Each number is 500 + 40 x the weight over its row's rms, rounded and kept within 0 to 999. Layers, rows and columns count from 0. Numbers have three digits each. The size before them is the row's rms in percent of the matrix's.

# up: layer 2 MLP up, 1024x256, rms 0.0843, rows 674-773, columns 128-191
# down: layer 2 MLP down (transposed), 1024x256, rms 0.0698, rows 674-773, columns 128-191
up674 092:511470498539441518483526503465474552506512422570540488407480427455443537494500533485470450490504487484517507554551509486464453404495539504540468465536502501560573443551464480521479577491445503
down674 088:517487433559452538486453471500493523543522479432530496479535550526548421513545556436528463611450506449531571521502553423452462505471482490450484509575470474518513524584490479519483534430438620
up675 100:547466511556511430484474543531471482478532488502452500550510516514470536493465579499441471461482537498553499473543498488537466465556536453567527467491501546449523499506466536562447550520512540
down675 099:521434536543479412472572497458416484531446490541480473568429506450525489450556503498511501506558459389568474533464493507546429559534455435555484498536517531468515507531460556532489457526516509
up676 109:530447525495492484451533520473536508505487402533487459475534517523487446460523482529459498512519506508489456548593455532538489538453520505610501523559567581480556474509515593556500436489426484
down676 105:442547540437486422520520475529505538559469529529524469499495458517522532402472569483514505408491541548543495545529573475466554481478521529598508458527518458473477480474484502539514481559537506
up677 098:533479453506570548497549488447486519487522465485563556555513560496476461470523474534505508481484503479535541514504448477505528500487543449483505480464544532489541496513482451424487500494456513
down677 097:483487487447566572489463528493537536484498428437523476479519403523444501496580570546566530530549532514509455514453460457508528471442467448555452540506491523515547523509474521514525469476502486
up678 101:501528449513423510471485510439477478508513459431592405517557466461424540579494505558460516453473563464489517513419478498550475528476526489528523490532520455408530581505464506477575487526514483
down678 103:485514490529493461463494593572503500518479570532486414499478611497523507512443478444495516511498469480526509439524538517476451481512488506465542554496461557572562489535433490557500498482441472
up679 097:460483461562479501515471555444527508515456526521468475524485507498476483461516438529503505507549556486489453427509500539571462554484526532556521500544551464481550520466489456517496549535501509
down679 101:524506497493465512522450450507590462508427496440456517543516489470499558515416491475452482493545493562411475465429497514500609478499507600488501501489572504550514485479458481559497577491535490
up680 104:474505522555516483519443551499537440459449458490548514520498526502510471491497556563515474477524416449483468444448537554510506540493535467492514483483534592516505486464410502434506547492545503
down680 101:462539485462532493493571489503535532493538472468465541524538583549539483472511487501451546494555477525458496401391483474488509471545488522487488445417500413497501481433486540519504534463508461
up681 104:573511555470552552507530480463458508477470470532487511504446540428472508470570476515464420477519567473556476549501448519523505463493555505541545538475496527540489454521534519490487486530508526
down681 105:523495471569501427487499497446490517500500539458495510434449525512486474469458569484417483491513582493514534499507530436469413452493537519490535446544506510427490512502497521535500556393535541
up682 097:492442517521473482463498564498511494505506486537511511505505510518443576458511475545586502478544551431457508485458502516504533518470529441524574436471537503466485480509532450448465525521513557
down682 100:454526431499522491468472570498553535521471511454482456469472576546533546549493446565509456473538570539485464548509474518566482471556502459423458522552446446546517559500504450532537400449502599
up683 103:551503549496530509494537485540502488498550571539529475519550479500490509493555495558508533467462533513455520465433466490503568507482543527527547537504483510491472549514431465522495483498535480
down683 100:508437484501513454544523419483616476485562494505517502545476466546509465521587520451457423500563492511458466558494507515528483577511461449528501520477593481453520551540550464501468513514524520
up684 092:464518517529453533467577459476447467504493492542522475512562464499468453450574528509534507542524553487513498470578476528574448479519539468525507514509544517542469494477528553497484501505519445
down684 094:475437522520490479525478509510517488532538547481502513537489541513469541460521577513482532475517491547505510484446551464511556527442462553533497605522449490510483485501520452505486519412470556
up685 111:527473542511483534455518516454521460434498481532445579557500568560438468501427489470547528443501463490483503432533475524494551422528505453512546448501525496523480555523455588504527507476490482
down685 112:454484551383470525539488495443516517504495487567535517492486475596549429548503501519526517491535520521508470478580501497549463548449534471482481491498501493477472447477517472521559528531453483
up686 098:484437586462518462507504552567441531408574464556528531449522512513518497519523558465582580515503521431471537451560491389527494464503546540504531458449502495508466506454483529477494455510445431
down686 093:528496508457485500502447549495491493559446574496562424477557479457581446515471542490480452483457560503532421501497528496578499474516496476509505491492529552496481541451592429493511494430496548
up687 110:535497498485507487472499553469476497412458518514463513529505540501473478467508410481537501522628436504498500540465568531579481485467566510535575498446524501524466538467481523494473572593509531
down687 106:501503470529521490434517449528542504559445537449505526546467515447490471530444519458487542526489411427452556513486472490491563444517545494529514475511539516487507513469465534531425531441433546
up688 112:545491494453500450488503572588503413452528453469524523464537516567457482523559483522485547516511549487532457508464492535490467550517455484526435454493472509422576489512483558552543462590473469
down688 119:506509520504503555488544535554458433513490485481529503501446495529496537386481449565495490551530515498572534500465515473485441500440479515479515431545520502419511557537513537536511461518500509
up689 109:428449468555533520462488489505456491506429434487484516436491499489457512441571560503466533470492475500534457563502440620464545453545526476558499507526513532497533468404487492506474553548499487
down689 111:531567537538495483471503468571466494517451516556520558500534424479509493533534486489497468521448488525506504487480484411494449521502481480467414499519507489466465523520486415488416471547511535
up690 101:492369477525502485521514572515498452520570521553506570478545502613497491508497531510494537483485453463464510395549450520458557504523526493484611485512534513503506537521513514493532483557510537
down690 108:516544485487445431569477497471535525429475535594430490516464539507435467438496438425512504489523496530484520544487568458427564530530471493508505467626499488521506573471490521527466559524475428
up691 100:496469520470499591535513512496530491505481490497563435502501521485462495456600518472495550444535558537502481591594477518515439442518553499488548553486540556460524499423520448590425483537496535
down691 103:557501431475454501519555449481431471487525483428478439444433462515459533483496512525491540517437563414519509497467557484443481558484512467483511549547476499436467482534460516492443512480466511
up692 108:480456476492557507516516510458475462473486493579549540513507522554471488483523422490442535523463569465525553495529436458496521506383509493498503435429504546524493447552601560455569464443484481
down692 106:464489480586515489460530411502478586457541486472463506510490533488434501484532483494464478530399505522542561477461496509504498436517500455513456515524492609511537502514566535480495493530482529
up693 103:490414558479505525498544515469481472538497469484547512482556447468514464473570549497489517436479573481474523414536505545545546513516484442512540470529526532451493580500545481498461530509472583
down693 101:380541557553505481457544492499472431564419539470512577513494552494539488490537476512469523509532492459468429473495530475501502532528548505441497506437451465518519456443468466487478397428496499
up694 093:488528470488554491495453549451489511420483476534542513470514507479487554486406530556501500487445474512550461416449529460546510499470466491537439493528576421492479549552494522465548429524507491
down694 089:396490534457533413515547583527532488511505498509499475505448537490492492476514549533548481495520456453557468528492553520494456463513499545462482529487493460463531420497458455496461584520465577
up695 103:515524565511528521497507534483550494478548509575551510487528488575472491460456521482617467444454476490534470468428457502428543483494481479550473453454511561499482482545533491472479585524555457
down695 098:484443493513473488494455467407461507615498520559556481431481460556502532472499482520491471468521427482507531546498512456525506491476477452502503578446464501545513490532466524542484515423579543
up696 097:470534542472568466520480513542450462500554490513533495442519403468428472477478548514545517490470496467486519512502482507503554505513459559597436458539477494529481480552507504457497468534567498
down696 097:487537534475488519492497470616477490566515509466406519482519502519479480516572443481542493471575537483549538555506469517459527492406540497452516499530489491469542491510439483474576463494453502
up697 102:469469485499540485492510461471537507374509454528537551488517494489463487458452449471484521527512443521504490469493528497436453535473491529571451489461530467553472493501524499508479556581506471
down697 102:438449508490503528463485456534518507535502494524540478508477486568551519497524509532521429568520557383524551526458479456510438426562561495488477512529478509555539496491489484492545523499540385
up698 106:487492508558475535545496475530415501525473477497539566470525394498494466467543460471444474461618513498547464449508488504484464538460488399551443470497429479519549554482534485548538525528463510
down698 108:487481469506497462483411477494500513488477483489452527504523443516515554466519506513567447430553435533492487454544484508462473643534455554495487492495487481545465473577478579524431536481530505
up699 100:458502466465558507467506467503492456505457529501481534572584543462484452526500494547463473464535523499508506516566520502504500567477537407465543499471443521535468569466594491457461505562469553
down699 102:470467519519499495430501488519456504554522477531501572475429535496509509542500613505611475514444369484499536521485460486500421525502497497533464505503501455478565545524471527510474469467486447
up700 101:524482469465496414510574510496537504458446487515452526507490489502517495528573466493478494474513445458510554513476481474493530406517511520570516482531506536519571527554437526466526479556413547
down700 100:572508518502531529488450533480544524541522548549471463501522489501510457558526517430456520497522443532446497542536549416441497499489489533464552541466452499525507448521522478521448536512563536
up701 098:524409493473497476456491446470493537457564532535580594547485535476471466417485467561442499519504469468483505446580466521496518549509492511500494383465487534545527502534578530503534425530472483
down701 100:527481504445489503515498550438516451471487542477508538566508499468533588549467575443436545488486509514475447485505510511581481501530470501461510546459429507596484439481479492587527501469508390
up702 102:455387459476507561517524510497458467485463467454562548462475506515442525483458458451590537459509436453465576422520450483546529490460507477624506486490573527457540528517513524478514432491471495
down702 101:545527483568533561509522486577556512536537596451498541561473562566571536499468534502491509483483402476505556454538445542503532501506515462545466483500442505488495512499484439433468444410520528
up703 101:535445462501506530538504508527467489578575446526494537552441467478492451511558496549449503537570520424462543545489480525478393502539529480513524481452462561483506488441483581530433517523554518
down703 099:425518492475516473524561453521482476529544450524480559475556508552505593469574448465532561571516404525478456492512489508490582484475514464501485503520450590498442429505453506511488466451520554
up704 089:467451496542526510496494577478490540494540486572502538529497529485474469515500534545523430476500531479467547472513524487432510496569497475498463468492480475553527586526483466505446450507498466
down704 086:533506531488530484537495532448511540479509507528472502488536529446494499483477499486463514507496383550488490478436507517499513540397395531552517453533505447580438456578469501500530490468462524
up705 103:532498480498517502487545492475466490463465478495519464543481519437406597533450509510520501476554500500534499568481532539471527509463550479517503546528530461398564482492455482570569485481504468
down705 106:515561467516526521532488477538566518483492527518575521539552506481537460476474465475478443527450501498580553549473517466498489526456503462481492564512454508444512531481409477533474478525524427
up706 098:480483507543488457497511549538443438484430511473557502568523583501505410482495473520456507527526504502524501461526509513458515509376494523498523421542522499463539581473494514542476496493502464
down706 092:422441529521557524522471516491518535517486499488515502499509541464553549498487566436522394533556507518515492535468510461449516549476538547492508515433518503503487481484478497479458488521509512
up707 097:567518515493492495450532490510471534512543497589495514443518545503536469458469448517505564467510490523503516484475572456474458557493497491510497473434517492455469568488531510518459446497509495
down707 093:478429525502478458563548483553495488555533547499498565480504529442529493525483541464553499585495529544443471505499477509507544469485447514488468481524430503479523500510572489444554515469483567
up708 093:384453428589475500431531509437491506454544442525487551458476472504511509507495549511462501493525414458449493535523503443525518586511533493532493503570565487415541463447509495412501543500633515
down708 098:504500586471526498539535514493430514484524480522453461467493485521446504516527537490547539508483562492451508426517453543541464488491590486519522492464413501487449523523497571532427484473561546
up709 097:525489500528534521511516467585502483468477462512491531492464628482566529547522419471544490466564557459479478490482496495516465423470553478512514510457480557523519541498436524609568491496462431
down709 097:426575516486520512521513589508511536476495471518450468473501502498557398459502570486440575492451495456452513457525435574480586545465380546474503503494517425505530507525534462463486514585480545
up710 095:542544479433505509527549511541490470473557488500436498457520466537508506459489517518474538541535534526497493481541488462484482496571467488520498450512515483492587488550506516498531492589487509
down710 092:591524496510479520536442548500534508497513504469537426558459461470519507582441477478475386508456506563521544498521572444442473455517485545440544495476548442501460518526549437450498488488473495
up711 090:511458533472508459522514505427535484468443475539409441486532495490522501471548492505486443520527450504508496502497494526561475409496559533544524507602511524495447551501422569498527478514605431
down711 090:489478482510453512501475488533549538529524483507510548524567556539489529550497477435499489487527499439533500546499536480553513570467408535495501467536530417499549467528520474497369519446476504
up712 102:514453506490462531463531466463513519529516516526588555514504478508492528530495397565470493460474537459535518472488488507490505483514515443479520452595463509444504427533517490512490508572560473
down712 101:496567470505548460520454451563548501493544474524447534539487513507476522543544508518476499471486460501571442513426471502468539476511511511545528509508490441473454494534495544542491438532517542
up713 103:558462514564496425509503602506519445499476507540513521535570515458456489514531538524490560475479510484543498494542497473477515496575498483497511572422524515508545524507547460497537446485435442
down713 101:523480491539523513492543534483478445522499514516467524473500431549592500519485379488472487512502458487485450475437524462465501507491465467466543482494485537467541486501512498515489547512498486
up714 098:520515567523543491513546451529476515451486541502469461518546468500458531539546534477567588478516515489546498490507456444520480479518485482544469463506531478500510515510536534528420487554471454
down714 086:554475473542512560547510454556448581536491550491522454498407543494541434616514493533475469546520479479502462497513530498525506457578524438472507473546475479421438481502477478431517519466523549
up715 094:504466484511415480471536450465534546475500490569536438503531489551490546459448520469489547457553519515561472461492490543494456499424508574581519452514496540507504496538524421574522535559486503
down715 094:510489474517527518494524537490533560508503487499487503519506508469462500501543506501525550490466538541486525556480520427513552517463465436447506511482443526546500518530490457550480436451551570
up716 105:535586532463477530482524555523491510562499529436536479510525454556543459442527475591528518468479482490455460509450415532510447506490489441507490454576489565449442504512426522546528537499446486
down716 095:513516457551447589481471588459491522448503421510465500460481508455543491458495444472530441541545470521498463503582428523462568497579527478468532505464495502504591549447432578489573542441571475
up717 098:528490515526447406532527504507429455444550473487491478499525501469487528501567556581546489521607527504565477514533559491479525508427515481559489533495555523474534453469461531450499532512523440
down717 095:506430519553536511505502484475436513486534523462447483516514470488422538562541471492506516554555430523451474505512601521377526572434509475497550517490522496577505543507526467482506461499454521
up718 106:527519512529452529424556456487429488522578464490530558505534532510458422449512471458453455483573524466470513506495529514514486543515476481536444473506444550519463452476540535523466512501448474
down718 106:539552436482516510433496486447425527534548504516571510495513568537556454494506524493488519581465487512457458473616495469539525435609484457535580511544546471527503510494558492497513498487490524
up719 099:532487456554515546576469490490480520480511514539484465536496521481503561511485548532458517503518507454497463503462465458535501494431528512473520508563505512464565486482464541517504527542497492
down719 093:501528513489567554498529513494503465517492486444503570570493509592512482464512517547551475503430533471481466478436526545527471525569539535512472440471549535557491528493493437470534510482478499
up720 107:512454541532496575496593446424480525532558439484546549535527542510501514495533465508476484517537463535552522489518493552550499493457569477468538432531496484494477516508471492484501493506488465
down720 112:572466509561487548454593538479466520506532520520447491557525498494457507466571474524425521456526446498527501467425551581457483434487554513537514482531485472457551422481460541481479491456496566
up721 098:490458450536480538423563499483517561507507444558524470504576463505464475539408528457514486486532489459448557457491474514555491476408510467555547489515508516503491543540528459485453570513546500
down721 096:466481465496524535518481514446529534544492445538485515499508495506536567458530519509508434528517603480490445546520443507508486500523481523505475515526497441538503529477481475539475489464429544
up722 100:533522477480544469509487489525548566416571504533573506538564489496473490510440518513436528443436402499493537502439502536559433500481535528491531403534508476487400590509436483527477471507589543
down722 100:538576469457454493498504485489547461524499458504504476479509541548474423501432496496464505470560503575477440491556561453517520513501474409521401531514484532492546495487404478547503510440556486
up723 094:536453463490533454477475465526453460468481448548446520627481537479474489503516457495450503477567412531477520510581508524459550502540531465529519453436450492453604453473469610496505572497491516
down723 089:428477525510549542464498487485507566494555533468538444497514513505504520469531478578572523550421489521568561457535557500496504468420503435508530513495436535453458470537455411458540477486522467
up724 098:433557483525519532538542496528473591518528516539505504555523498504415533477478547528450515466563533491516551453514550524450488438441537496473550551475511494504514631518546456486476490540538482
down724 092:479487516493541475474455442457531418488524491494491529554510558586496496449476505501449443571495495569476479504483522537506521484549488505532467462528523488495413448473478495517532557492471505
up725 103:481446500475558510428518500492462521431517520566487629525493430497509431477443513525638523529488496442479521477587549495459542426500532427502498505483489519467568492535458531476518516492493494
down725 105:528578465469462510457523470544450582519542541479515489501481516507507501441481481528432503472494553593499465528498523514478508471557451490442521528437473472447433548446480519511473437381452475
up726 103:565479463509518514506511509477497441529429521503532575519499534413470521496473509465493581438477456510590425489476494474529442463476536463481489518444561543475542516440442531517498492482535557
down726 101:492566511466529422467491481518487539449516417527456527473472459531507491520531456532515491560541467469522505511497518465546542488511539532538433501518483521475554563546462468488493472532521501
up727 103:468475487474558518437543507459439537491530475534479546480468479506450472476509503523488542512569491471520440542573484523503470508495524466519486460453485523498470487535549492522468522563483495
down727 101:538503514522473502480510567574445464466544516428492459550501540533471503481546521491471479565525515465506552510507497540548510537494495477498545518420545533399566519529527512488451508461493502
up728 080:513564432585506562452535559534457437524501411447485585516481506508477472498490499546503495483514517468476560534528495490528415501491505449524484468467527444539510514575477578517567573532461445
down728 078:545474441488522520503458503461463452545476537430465573497457521474540532494453502471498467522467546514480537489491495488472498498451495492494523540460490500557452480609517461461532477461514458
up729 097:451490491556486530383540494439523505458547455434564508454531443522453537511570514530437528429502565474395513488433443510563471503481548455541563510486517548469502526487546487465441610479515471
down729 092:477538523513487522489446547536528517512510579531536456473435484562523511624505530478491391500537537552523447543537448476526456496495427538504458439492497517574465489497481553527570530515432516
up730 100:561541549462516485600524514543485469562500421541537505524461440482488478506466502537569573513482517492557519475549512505498543498528538507523635597450524510507583503522552461449419517511444475
down730 107:551455481473473554425501497417561494471514434493526469488521543455485480503455525454509521517562467465459530452547542489559476464515503435498450443454565564503505575469466531581535485555599522
up731 104:549564558485563466502524419495434515408501546553496468458500469486476482588500452603459551495524511507502470548434523469471523510494585568485514501522493528489483515514516527447503453486493455
down731 099:487487434492486480538425417536503510496489501470510500527509508557443476510508493498490453454482474446533494556449419465428524407484520466542511530431529519575516488501466488449515490533507564
up732 103:602595569509459482521563431507467501506511470474469496482452529499451438532544542545512577508460471467543546518482445508538511460497517496580429496514487433486518508492461554490513416468503467
down732 104:497541556453500491548547497525447581525485564530491562495499567494515492474534493540417431516494453532562544506468499526479510499486493482564451546501518498513594567452443522494511488476532543
up733 102:560455532571424466463522526473445601436555504477518487499497511482454517423552483505466488499533540507540434607446471510546517532520500510500586471484506505478494457484557495425483542534468505
down733 111:569514424484471467468522449507543566517560533536447474510493493496510543465531490542540537466481500497516419564606455469474521512461482490552418502394491465491471566475549490477494545538468448
up734 096:479537514483550490522479482544488468538533558468548519560551575498495450411486473569523476501462512428498485538498497512508478566517557460458451500552452508537497510471475557462545531478518459
down734 105:491554519536455502476489529528473523524530398551476461476503508496569491492519457438437542569489503561493525426512527510475475525446453561606506469485572503414466536549572495533454497529569508
up735 093:508496480523566505475543526463532576513517471444530530401489483484507513466488468534602468534519503521463542495515490490506386508450532488600549484542529523495515513532527542551458528547494511
down735 095:486485485491539523499559495548514465520455530432481530509452460424542550546527511497520446479521523468486502508583497476480477501548498484444443514536499483469380509473522523503485515415557497
up736 094:431514442524453444401519489485502525429494487484561471453496510538458537526502437552496416512489505536464555541511528547425531541436519508557478491520556466466483507572491455544455521493479433
down736 086:507439502456521494550493541532466498552534533502507539552507489406534474477486494529479476465567505520484516461546471485510509507565565545513531504465499481512495520521466548502543439557509573
up737 100:551475476488484495468559469436474525502476502557579489501573401435494535471518466508511457461479502456512411477518475523517501526438500473534447522484462522470490523484522465480477564534526481
down737 098:464535524488515477437544480499575490574540480522511526445556515473538516494466439583496517460511466580534447535539505496508520538542486520494431481525494514544505534522477523491545536511458362
up738 104:506486446546554531476513500448516525516482489496548485429492513504444418463499570512480472530560497445506527506579483477420473483427471520482493463552511536504534538535502504471534571530482523
down738 108:501500451554510471544510470434489511543489453423463569554522501457464454486505539501495475532498511510529488506419471468411520494556486453476514535542466464494514582526543520458482503416521596
up739 115:495396474521478488468534560412438474425525444529495603541464547490473498494512441536539438452569466451532554544482505482440511483516523577516469521488484552477530511492520561485549520547611467
down739 117:549450497486517544443485506483516512519507469543456501350464562495540455525505495485517501525443446455491508506490511532487548490537478531484389492547460457460482592505524497445523545528488493
up740 100:529453481547534504480552520417504510499493466540541580461469445498524456513502512494538460442503536464499582462557477489530525491549548451483467548552518503410476488479463586470492572515551493
down740 109:531519540543441495525441474482435565529518515428440482495485425498466477486477607589485592550483451537513527484468464539513560479534543414484488507483526540520497529525550488513434519453512539
up741 098:470449470525506535420501478543497580510472432567473541400534504497459524460488457494574506538515505490481552497578474502506522489528525446467479505495480527427541490474482469539560531553533433
down741 096:459537448547476531426454564510494553484479505474443525420448528488559492487476473531520463439522518553521409530582540470563482537567415530458555458564435503540470548504481474497450503536512502
up742 103:453524552519478555463547495449496446462479436526571544503469483544467427438484475495468572485581474440429546521470438506431527466517447473530467433477478523469526502459484475492513536493516540
down742 105:507494503507558513482493461569534508523509455496541471481548472485489498489482448437477438569473429496568475471453550480542553461464527538560458517504584469480485493502504481453514497503485488
up743 089:557464495457478502535534543519497517502541464529445475470477534508498491509553476582492544452474519495546576524537476506543478489518554497492533470483506484425560481474494534496547577545443436
down743 094:488618561480499556530460492546549545510440563493487477574518402462499529534514497417513443524487499514480462488458506468511484513443419480502497483502502468485468484443447452498522489447501455
up744 101:552479496527508491481483545484469445466455511573558493491527539462452408500513551572522498487473518526555493395453489516519458515529519457493528523528546585533465576538502472526475434549522498
down744 097:519497503458538511442512470555513554441560479624453533556566479534552482505447473437481558453557513478497497477470412448473495514500482534503513503499494513485420462447476509497466500515495523
up745 110:434423497464505473542503560502469523438464498558492463433510555470448495486535497509499511526461516455480457492512477546472443504515470514525505486503510492467504516513475516504543540530488501
down745 117:501447414500561500476481460493489499499481573520521544517543590526506465576512479525458513495528607479568415491543511488559503499469482532476465526487531502462483476518530462459554528518497541
up746 103:520494511524497599438509405415449490462543536554572468584479512574489474476494519532453527471442470475497484475514498538522418440539547441473470534435517544427489498489501552471468536566521511
down746 104:496489463454461489511502410486497431500540541459528503474483498610582457485392508532511487470395497467521527512431520567526512467503534514465528553538542460491440461524521496505527505488494488
up747 109:492442450476549498550541445503508472496471473508512504481531456470459450561473471498460526514461431453534478390461482535480427487436501485601494572475534526443543557480475528574449477531526433
down747 103:516503507530467471553471462503474514521493428507449484519521469521514454499549499508443532473496526550495464518493481458472453458496529548420580494454512484542550492529453495448511463523441484
up748 097:471500466545465479496496501492421482523472528451483545415482517492466466488588559492476606479512511455519471520464429481484507441446490453474552488554530552457521397511459485485506537570542477
down748 095:502582478492538545544492491503517523519499448460486482496446562445596520546462455483483455501542473572516542500498484526577547529466529509409521461538453521539462521517466480492526496549431511
up749 099:530551513473464539435551463480503490486562534517410648494512506508471442510499506484443541502488449477434463507538503512477531503491508437532462535456546527547476483503465556427504468517459474
down749 102:479495452471443480508531487546523545503468469463497493517546443419534519524580544466552496569518484504445448497519555560507598473448478465483500443468508495515472527508438515500477554490481477
up750 096:492465565497489476509488428466471479490461460538578558493526467442496512463450480500527505522557396547502486481542546522512559561426505519505470562508548487502446514464479504551541542508462482
down750 100:531555389623488463436547515487520497549575556457457513502482442483513482539536468481522495508514554494478449578533545495466522479529525552551433607504484524577510436543453515561546485417503541
up751 103:475523438524567512442490493490496425455540542473520561521581502536502483592544482565508576494492578517592479525450437446470470447513547460515511476437537463464513523447490536456459523567496408
down751 109:485511532557477499494505467447583470490477474548456496539563553458519542468502501503514546519451526527517532487500463473535546480524548452517493486498428478528523555481469499471448503464436434
up752 099:440461515544575505526513518488439495429449468550509470458426451427524530491498474461529491497573541463532529507572530423511497411504545513525539492526529607483528434531560523531462522485451464
down752 097:474485469554427476492487530560505466504452450506490512468452470468510520503503543415557501452550491470472523521599574444521560452455556515452472527429520574462518484487488485544461499551519532
up753 109:515501547492525429490488580525467461463397492527442522483463462451480430449571507504466509485497550449478519456520514521534478487491555471557578465490500563511569494478452523504487453528460506
down753 108:474477573511493517533455494545450509446487554489409493541525482500432510495501520518516528462500513483530513486470466533507466490529528543466547467485494372482478464447513478524412487448568550
up754 108:541396524539482517536525541514494462393500476552486456448455480476532550516551548461526467489529481469521535513487484555494479478450529566529587532462531550445475506592525528489499525505596488
down754 107:516482519494567499512588548608530511497498569475539521457470509450490479502605530449545398584509454420485485490508534563498457518483491555497501484502510564461483554547502549496506432450512604
up755 102:477526507554460453452540546534490440507481451482584503469465427427453419457510598565505523496457507487579511475528509594534533519498467433522516433502549541496487438473528471445447506522508485
down755 106:451525501529490508464426558440482479538411434467531449542495447515476525479524578535442447545435469533572516475473488574485478540485543495470484497489477471499493431492528477453532544558498587
up756 105:534491445549558501513512554550404503448482467524493509507469522482482459486554388581518557497557547492454477562518494516521539617512513466566512442521496487475486529521455545498572452534415483
down756 103:420528507528450561483540507396539544486469563422489462504490535521524464457509482532534532453562507549484453429525526470523576570463518477453542542501516593446541465507493527492476503460521505
up757 100:590477511531497512526452576399512491463492479499501472498471530494455503432575520538511484455519573498584410484453468465499533472511528504524509444547538500527508476495530554472474439476538552
down757 091:392530517427518529493553617635541532465568451564538462497528495556483463456464441525488466548513484549403506489565525528473513488504464520479495554422424426446528512573486573512501488534490534
up758 108:467456559538517533454535578449469415495515514529516527423463453563477543479430493437565574449465451519506525445553398507487483499497506503540532485491576493515549502499567526559583435526471509
down758 110:517438523515531490486459554470496481540476410483582519502540537513449491480515508447537531502529495534522498466606521510546498432460495526551440472447491525500498517471466455549551498409441563
up759 096:526435489443430453513492468449466474437496445556490512466483477532528451514421458518481555491513471472534516424498419459479513468468502467556581518395514479471525507548489503524470438504505475
down759 100:512514520601454527471509576498500530579523511466526541498452494477565500472578491492488489482483532527522470490516542474538473542563504435434536478476439526521488470555536518495477511526481560
up760 109:445516466536488458510484483483480538458421416506457508482483517540465466513530496509554522540579512540491442532491508523459433449466522481558507458549540478497513565478495520510480437528539505
down760 113:470513478474513526419503544495497458459523521447434509470482524597493470456538562489475487519528498458472473508507451491458506501518543439514465476494538501595536461541502496500507466495551492
up761 100:556468513596588543528494587448501458447539495570484533462489559485477454456471468507501473464453493540545558435443507544492522429446523534523463473481495515458570544525521512535460473511512493
down761 099:506495543483469558536569521490535486456476550480532476505469547518425522528546473480454494534588463447509522508506571505478500470505483532432491508546452493512419486541455474475529564478498494
up762 113:485467489506478495458537556482525534463445513480504532531494508386494439450584462554550453462517509396553456549595506573503433464511560457495563443554543525558443474460510503493465535450547482
down762 128:549465433528484486465461496543463460483466561490472484526560569453413505568572530535486500584544445465519535595578437507490498434514490450520484496488511517558575516498506506435512661454526527
up763 091:452469517508510507462528543539539470497512466567558551517528429450418511535487440502487464546498472445537467493505475534534500508481470480509578439558543508545496439482502529516476573589481493
down763 090:555498486477538415517534434514431511506481538541418515516443470509531471554467489504531560472494523519513504434475473493492439601504493495531474530476457519507556540550524539508581478453472519
up764 102:476467497489494445453579477530514480491488502508481418429450470497429540530533479529497461527479485479497526620420475564475441541485568492494556440539501535463521483502512480498501522539515492
down764 105:484572542464545477530489496529554526531520497499503384500475521518494563520470409461580531460459415483569506513467466532520513547511539507504543537513469502525463522542467521513455500586477470
up765 104:511465498518490538510529521487469450487484546514549432538453506468492491491551531518491509453555485459444535456487487518550508537541490453511566465488453582445522487515481451510485460496508535
down765 102:475534527498490506446513488465551526555454496546521515551521509472458468440401491492503464477443623458469562462479408511553458523496502444490529594527540534525491501638551583483488488413462528
up766 112:505515584488506544492469512462443429444486470563524489486473482457450480508564520509526461461567537466478471448508471581559504488489521505526580529485549541550501530452489485491505456505521449
down766 117:474478462436514520459470543505521554549566473505493467485462421522494494476450564534506488422531486509478455498458509489591468544444543564502584504473556498488453480478484521481472454458486490
up767 090:511541459478518534592506455481531490530512545481483470521573510498515496580538510568562592466468472467551513474585519451507489476428508471528496573539531485553526530567502516552549444507457380
down767 088:526494506489498497495486502536415515438479443531539505482369397515407546376516521458454484507568514490533472516464455472544501513526495498508481388512562518505591510490445546491487519480506506
up768 101:514447565537482452517529493446470450414528489520499483558487554511452438517454477522510491479516393495522590464488469588569516529421479496573531474511557552524494478585505522511514402556452480
down768 101:525495499535520435463485436543444497516573605501518482512489452451545521494498514457489484572485426515496480522467458453456563483464480399511528445464479533522439493485473441396533521492540459
up769 105:545473536483529480510526473497447471534533479479498614559551534492422429494560535558468581527407478443478495422590505490518574482545495459519443437494575467495443537460500477481535445508484460
down769 113:464472474495537535459511566502476471488465477551480473505484496470518532568487464491542523477460449511559513522505501537488579521442521538488480542469508565402456469496553483518469435497505526
up770 110:552470543488555550476495464498450457486480522491453462490532426428477488393545469494494575486555541513553480559519479482564527596500507498519514484425475524467551537481513517480477454496470463
down770 113:579450480523430587485502472510545456522460459492460456503532535539469513509492537525567485531547523526457496529528478547513501476491486477463472447523461512514507483537480551479456549431476485
up771 101:436539520493456475491532458484506466472449438532507535456544488520491484533491507457570548512498550504500500414546496515512521468471520458590462529469532536428535494477439422540545446492507487
down771 110:501517466558442451490504489541527454532497445530452512456500485545538512546475499458463411511450497516495532532602499501526498460479414463609512457507466572516567542475528457481471477566513467
up772 099:469519496525506428488516469498515500431464457507508550506541508508545509522546538600515509491433572470532442448523518534545526425534509463519598447565531459463498526425485535481525545513531514
down772 102:481533552442517485492565514557447457520540531452446468550563551472520553503506558466497528487535460542488511550435493492506513485505482496513426493463514495448525489501505494496547466484466485
up773 104:510434559529461561430552508473482562448586479540427530415455448589530532504504486493454563486500562465512521528505507494628446464524530493528530399552507496538464465522473532443509475561505514
down773 102:476544492433503420434460525548452486465534476510500521459518525492503472480435497506483485600497423439450474525564506500477516521449524498454494498517472507481503491496520562486522479532479494